Weights of a small transformer language model.
Training: a variant of Muon for these matrices, 116M tokens, 7068 steps.
Each number is 500 + 50 x the weight over its row's rms, rounded and kept within 0 to 999. Layers, rows and columns count from 0. Numbers have three digits each. The size before them is the row's rms in percent of the matrix's.

# q: layer 3 attention query, 96x96, rms 0.142, rows 0-15,32-47,64-79, columns 0-95
# k: layer 3 attention key, 32x96, rms 0.139, rows 0-15, columns 0-95
q0 094:482440566453463488441536426488432465529601511577508444548525436500459435502597454585521487517558482522621426509464562507374553558498534559553476507495440504447462479575484580571474459535523523596470422528513570479447486490482509461559517532556520530455430546527443500442554559539488414516
q32 134:458539439508623522527576560541514556490528507472478480444483473509518499509577489573458448556461519630501556487498587524553542499543444562444427454498534403547377536494535421484471501499486503447485559435553488484482502446469473477507552557581544428418530539520428590431447491607525458500
q64 070:521551518528394461459421488447539521476544495603521502385553470461454485565569438428510482599513546493384537464452561532457439591469475562512474447474533528478449531493475472474473498516589505461559411541537543474497506428454468515506495506429371444542483568490485450497503414536440421461
k0 082:464505553581485491473377461417525452434482468492462490525534458554510645488553494425539568509588508483479455462482509463518466450475592541463493603541446486543504564475534487516507547500406536483515463437462517571483605629542524497430445569527523519473520445483487386547454476453478472553
q1 080:439463556568402484572487577465501485525477553503534553382479549518475520498435445518465514407513518550604608529453566500587453490526436463484540408483489570470471512536548438548430525493422534464513560437498525540466484519450536462475467522555455457524476458540585450435475492511618606496
q33 098:501492458558544523479593522630500601600506620569489550476445522474504521509528488598466404482532541559579565544575474517524488501526429489459508494440568501567479501513484479441554497469517509472470514512534419442526477410488517507512566543544374448444495510495436618427462554517489500469
q65 066:499437413515420517397489484503408545550475575446442521416565490466434509497496515512428492459518491435592533498530433480586482434444507432536442555553541479496510591493445545502460478490481473505434567433456487489567487492535505425498584502479500442542392475562458583539499512380493577569
k1 082:411471446549575533462516464470448510422480577520503486465465403482546522464547472556614512536573482558496462512469595500465598493508514468387453627513467452542466529446578461532466499450502455527509363452558515555494576487521495497498524527547482557477487619484453458534465412505478519544
q2 086:486466483467478577416508470450553507507478506409519502584495412430468506477549529468629494527542434465420489515506486453361484533460530495621472494514533520492498459493401532460477441556478533568478390457493495450607535546598548470479480426462417479469472451523519514569573468536485540540
q34 077:452548498555536561496461534450474521421437545394505394503570410462548477451573534498527528477513534583448550498516556519472582450516502450472429430479498406579457477461584521459481512519552479473525539437566405519495505444487431461517450608479498519485591555494522530520517441613452439555
q66 079:497573545531547561508439542424495518415497378515470487509529426445496566498543558441491551595451476517384492511540445529422516660560497446502523486553508565495505460538495495448498468465535576454528370537538511474468493407452487525457482515446562510448540522474510455519523471621454475502
k2 073:497517520519550507610398581501573525568502405490498429376471442619539515539476473528471565490515541470419431434496537536552501505529487524602485557500397481495559537463560504507490503474482465543530532499530513457517544545599521477513545540524454523444534485582486399556517511403551527403
q3 097:496501540486455523472509503553379409552553526559557454457454449552476477512566513596353506465584519543540613458514519593470478493469507570517518429534519548489390496496519520614518468497472491562569545460526500460484515493442487427488488540498513468533431508550477556410488596522537421450
q35 118:508539534507470518436553514587498545522541474573540539449530519524410541517606487522510427472504528582526514485568526475506462555521481659467507363493510497508447540552506468472555436552474527522444505567515412445578485369419499454515570524512530477511474519484502569394508511491409428485
q67 079:530489482479383459511488409450489471526463536575548520443550503458408522562609388512499476596477491506422478518575464568498473561534485478514506430524581481606513586382471469500515548520489578489479594534503510499558504551531502518484504416477449357566502528452518491493531453534512521476
k3 095:441399475560468537481552420493378559461451491499487482509536450443557515479571455476522543505444470503466458483481485464521551514410586513508477522548584466511510591424559495486428498482590514567561388495559567527452554507563494536430541568457497553550470564458525467553392404521466477546
q4 105:467480579470532540488558383545285476562510493486563444472490543473425417509543458591492527431550493626504568501561498530505484565481512469541517447525481483487442468541548540549507476468486499582497489491481535426494492541506459532430551493607581480429450461509450510517487465556547521491
q36 094:534460570533435436464522485551374420593622429559476572420467543481479452530555432563462483499460499520522577471494525579580385512547571555522566499503509492524439514581465558512498558491479517470514509524474489516550463560416538509545533512564453479478466584538457594447510573468535514513
q68 100:499340520517483449494505423554500530567424549437582566567567518497458485459471582541466538522459456482439420482494537482542504492480471518485578532535573506565517555470519563482455508597484472535496473502507442545620537562426557413495525550514567478582434464514516554551542488414559578519
k4 095:510412538468418444408453483518394496469507498621471526567465468570510489557588419478517492483570514496496569464421556500606479566519534601514491496456476429502512560512467480513518502472507546512477526516547477607498492538436501477561409404385493418561584505449501539543518531467515539535
q5 090:475461494460515540455505516422492551475550506514562468558559551532441440453518491552447488546520452495569459442503495516521491579501543485514496426555488613437496390502498530556507390461508498480494435509506448474493496537407492491581581478520596518433507438588493409487599433634516572576
q37 096:441476538519476511484485418376584474547448411478574478539545529493552455453539550586474508537593480446655525491509519492431512488545517464559589481490488525529469487563495529556475538427499486526501503469509625423502501603480520472537577515491515556525433553489514529574554507532577605465
q69 094:472456548493560540518542468475639492440557571477558508507429495541560451417478564500530519415588521451498502477481501450549562410541514482560494463536470519499477495507495542400512565510499371571458499473519496444549540599503539472412531554549414532429479600555430540543545504475507579526
k5 086:502444503548478466466452514541532529507487495562546464538472546516468452469481474410522535482541528436493571523423513527576443522472528492534545532519405508398483579489397530404468563570589559501549533464511502564519479564433552560531594532438415604571446574397470468499551548483523524575
q6 080:435431475407517562462529496475452454437454576456518457496498414482437502495594564471519506515542498515546499445486409486446507532551506526536523460521487535457525481540495513460531424476536464556449456402491465496516537430350512373512512579528618559540457496524549438432618492553541480534
q38 083:577455603474496492389511446472527491404532455504541482500555488539566454541547571489466460558442463534518465538641465480473526531439484550522524504500537496476572543545490536540474479521503524453481518422557441556465543436449508484490546511396583517556632555513588474415413472548527426467
q70 083:389390457488539580471567484489518466431476570495517435511523525594602515550451589449534563487614496514497424501545511460567556503490544462496469552579508440498579470504470554406521424455570414512542443413534534516463552537499467475515586531549501486493517475557473554552556466474537554531
k6 088:534479578493510471399525440509415515391572458541538485531528541473513513453478480573521478466562480445490454506532492525450492661539552441524503540550493539501452549500488486517564500586472586507507420522580479598517483510471503592471566524465556568569552637475494501498464406486451480573
q7 103:487498540476464473534505469546489433529592487630416503386495501489457551530470509509403453493532499494592526533473521578447522543472518507565503560561342468550467441526444474505488459416589551520486490443532498502503515500385491443556473507597512482391429482492467451448460553522565479502
q39 096:423520467526503473525518501512483635588458528512571507436572482556555475467531492486359456485460588558559497535536578492603508447516526500515493469533459496526405566493560453490514461416509456578538482422599496489542539382479533469500469569553374519525499536485489558445474475530503537518
q71 086:522522506466461561566557474485587466456428516518471499379485401559493536428424523489461578505516522464443478494517371475554491539444498501542492431564549507504441502457511505452476457410538487566478487432554526457602505382417495541469539464501463400399448519510521391520478492558511501470
k7 080:450451389600455535475549449442432508454442521520531530523573570456497415503592533560461590469533452494485436436418536504534588476468576517464498568521485454576521554430548481480435492499532524563567472494521625484464600567506513437495461477480436469539540414522561479546539466548498519506
q8 103:404504555606499546471541463509414487526561484529496415499513445405452491457477515489431528462607507511485455452515467552389480527560559546590532481548449527486436480573477443576437513560586450575559454472498561465492576474450480464480526594524557501415479396528566457513479495512456497534
q40 102:447499449538488541505462580544424540517500524486487496524521540489461581504493542479436532483589550525528512562502577528586470511551543523503476455544438552466450465542489424476520449448535516535467553550536502403537534379478496583444594541563478388481469363518500591470541516590454506606
q72 113:525521535492462465449521390443556468487544502592521506516533437466489561487563590480514427490515595440470455476516489545419465591504464515511495506511416562465547528500431514503584548535596568420425394542554507563508435427395495494504534551591476424451525562510509487517541497583470446488
k8 093:581440516511556478518489507431444454456511462487568528472445462444502557508597457525593493453595453530494478478445478546537524493552620509448444501529504476567444472505457524496462536478521495566563466475576519490500579532533506493454499416524510431503473653505464526478369345480449464529
q9 084:581407530483592558511459575407506556491516456476563533561443457506530404464531472540510487597445469466494467426591497513518549563543455517451523469528500518547502569544516522473491471474538447553512497438505564372511569382514521478455562418405568461528519546526489443564603496482502528523
q41 090:524496567455442444525486536544501505373570523497486556491437503522419552541510458619500420550593473504534567393456525483550539588610496464476452472483509515542478457562561395527537491538443530454475549453500502502560462503483496429493580369528531443454553530504421487454514445500524521554
q73 081:466387494494441470570533480600487499564418482490489653502538512446517499601587484520433478589536447505516465510497501542497530506511525439502518412494574507578505499480378505494549480541472451454595484500522550452509457578492525476497569431522559424552407482479410545503489502448563562473
k9 094:543491478353493503412482431566543546554515523446480505584469487566505378461482486505456446495511487467525520586613501465516441451530490473529514510464376612441550509561401504542455520401542513471494551576489493484569491464490480483634480453462536501495454545456472503535497533531561536534
q10 117:530522503444525458504510533521461456562579527525500563444511447523468530454521436542450464514493544427625504478457568524523435492489533558492478496426420532471398477529511450460489494506491445493452594423515564468529517523295572439493483574521432488589459476467487513438503560470573487579
q42 097:532529413504442534507532570471502459485573566460452556449422481481460574546505447497520407521456522501482497464386526533500473605521543598518449473469408577548472433521531427444451502534536474532487512520524496490619534466418509366487448541523497477481410521575419502417500473539513561464
q74 099:621473451539408428467465452448543459514525443506470604428445526408484474540485446528517457567458471486493558466513453577538523547504563554536469491544441526538377452507471460519469510447427489465482502463504494481581511578468486531494531507501382441440415427556401449490456504459603530499
k10 114:531467538553457456504589477527568493518439639483481561440470423548452509468486524432566510534417460530532512405540467442506500514449562466509454408444505473532455463483377569507503539600435440518584543494455554541589457523458485432454443489551460405506507431548523513474475518455524532567
q11 105:446593453536563461544427514571513553493488524467510581460485509516477450436482430532486530542556475608442504501492516454606448454627540451448502512449565463493480462492474424544549585592475445417482388554489496460598510526483479482491457566449523488502395548460437541540438533535518456520
q43 089:534537469451555463513489460428542517587470509572495468424471483480485493517471436556515488567451432499471542519467506458530441526490509483483545543443460500487595454433475564504537590518454482469512675531411524528440535625528505590508405422455470448544538498449505425555379521489526469468
q75 090:502604486567544452500476531506548585493544467482568491545491496460499466464575480594553465513536465563585573516505537443538496419572469591423495541457528534503424596499560476589577552565390470544472509469452463584464543527532477537549427520414574446502494441444495546474526574446482526482
k11 102:518442524526506514520552469472546551599427523453502534502451474521484534488533536461456521505461404465401522516534393517481427469511482518464513375456479456449579400551473538437483471512354490546385537521443456437441505429566454477489462409539481427465439478523519559558550455475461484532
q12 107:432518429460493539482470493496472490566489521447486476528578528495501545505452584485454503461493490541496380548504546515381477544470475496556534413522509434471532511528484481459443367521520538580499499495552562423503539387359489466499580505562441560430410446524567495560475483570461436464
q44 107:517470484372561453393546400538464456500521540469456451548494491616529638517533494618512487534596529535559534508568451506553458498567520557510541452471411431558507501468534490536518474468548499460510623523528458475540539513459515542505572596503460424506538546539521547439484515506508464476
q76 105:462429485527516541481560374493517496474469560504474493482517565481488510513507621536556432523506438526457394484532446509457541517496483545602584462558546485517513566417452567520554422547467505525609545547575468498487504459423486502493512481459542464401515393550542500568389439434533485456
k12 101:575443568495431451329439540459487461487516431524480539549460558582502458481555438569505491421481488499519598495421461572484372507513473592539503443509470501436480481560576549564517447438559495495474460542532459529477427461461527518567479521474500546603455536500539487498531527560428462498
q13 093:420483522475493498488557502503559475505449603469487533457464478536495547553532507431492568450509479545400607531520496482451463568530469422466473492528530497451584503610485508516471525551448543453391525533499435569475454498481475491590574478539422387469511514474414549478456399621451456444
q45 094:461460501440421482470437448594500544507477519495468512515436529554538479524532401645455559558445472506411470464545538546482450492493546479473508452482487402429505580606551579489574466456406607505454527559468474493478436535465520478552543540599439464484507555437505490531502472581476538538
q77 099:429527504556459513480512535452553489490474546420480518420464456635449559563517459494427535493452504453465482425431500491516525527464473496521476456476451442513493549477513570458419522583509482532590594450464512495539501583442485306557417521536587490492490455523529510454455430465573472472
k13 101:468542484529605492548599557527525593564438530517525509414482454563498472538501479544561450481467476548510590511392545442535478463538510505552536474423429539478551586473437540592590490526491414530492554480404567449535489508491503470585403416432516496513480494519511517491482568470549593460
q14 094:509555464585521483618478525519478662500469532464493512483543573551565472526576465460525479599477484561488489486539496502526548468578547496426441405499514408554459541520604493438560523433436517570550521543466488488411454560577446444440466432505466512482594495495454556497479489455482485540
q46 093:555596538548463519531598545466567440538437434484454498546546463577555464456526516544450481509543427496458549447504463547441541539515381421563485454454486504510467581443418477474441654507582531512494532514409548471461494465455476482477528411487499465537446527485453506491538588437581489485
q78 088:539478556578538509563529482516512569522456479501513554473541606517496496416532499523636393537519464505494549519552517438525498458448427493567601437564492524435515537570529492562514438470498572461454487534456473402412502469514538553449488416455562628508544516527462560590473562461514465493
k14 103:513459471496499527511492406438453560415529457575534474536463467474475626564496671485574483475533443529498472548493592512487488592519494558472513542501548565491446460552510505495522479487497507547455352440538507515549518570527531490431540549560454472495593535464529525559521440493392463557
q15 114:378499552455559578521574530468441408575508566503483428535523448436488525482502597550521521381593510518478431539515543547413555549450484536540505585565499486496529462550520470569381467504607550447459506464514494519524585518484469456468557527510505507448513504488515490496402535514473410458
q47 103:491476478463561528392492500511517476469560567457467434571516525556542543471504588550483501457511524665469498515533529518480562522490567584494511489574452493477457509515592478463459472530563564524526540518583354526549535417479498460474563577501469558454529580487511587508547478610481473571
q79 110:510508494535515575452517471397589408486476518486431479495598505513483534480579600475490531456553499469461420522498515509447627521470501561525428548560492429526523560428527594505409464489563565480582514393572474542564514512505523527405494537520455522585505539572559432488467455525539511520
k15 126:427426480448529494481503511433473506448511392540515431516541528424539548461409577578533551471548540518430400457473548517519557613479491516509484544550582521552480537545526454454508433511553552522484447521615515485483469537510572486438545511585551596429583432524501514489525419541421465499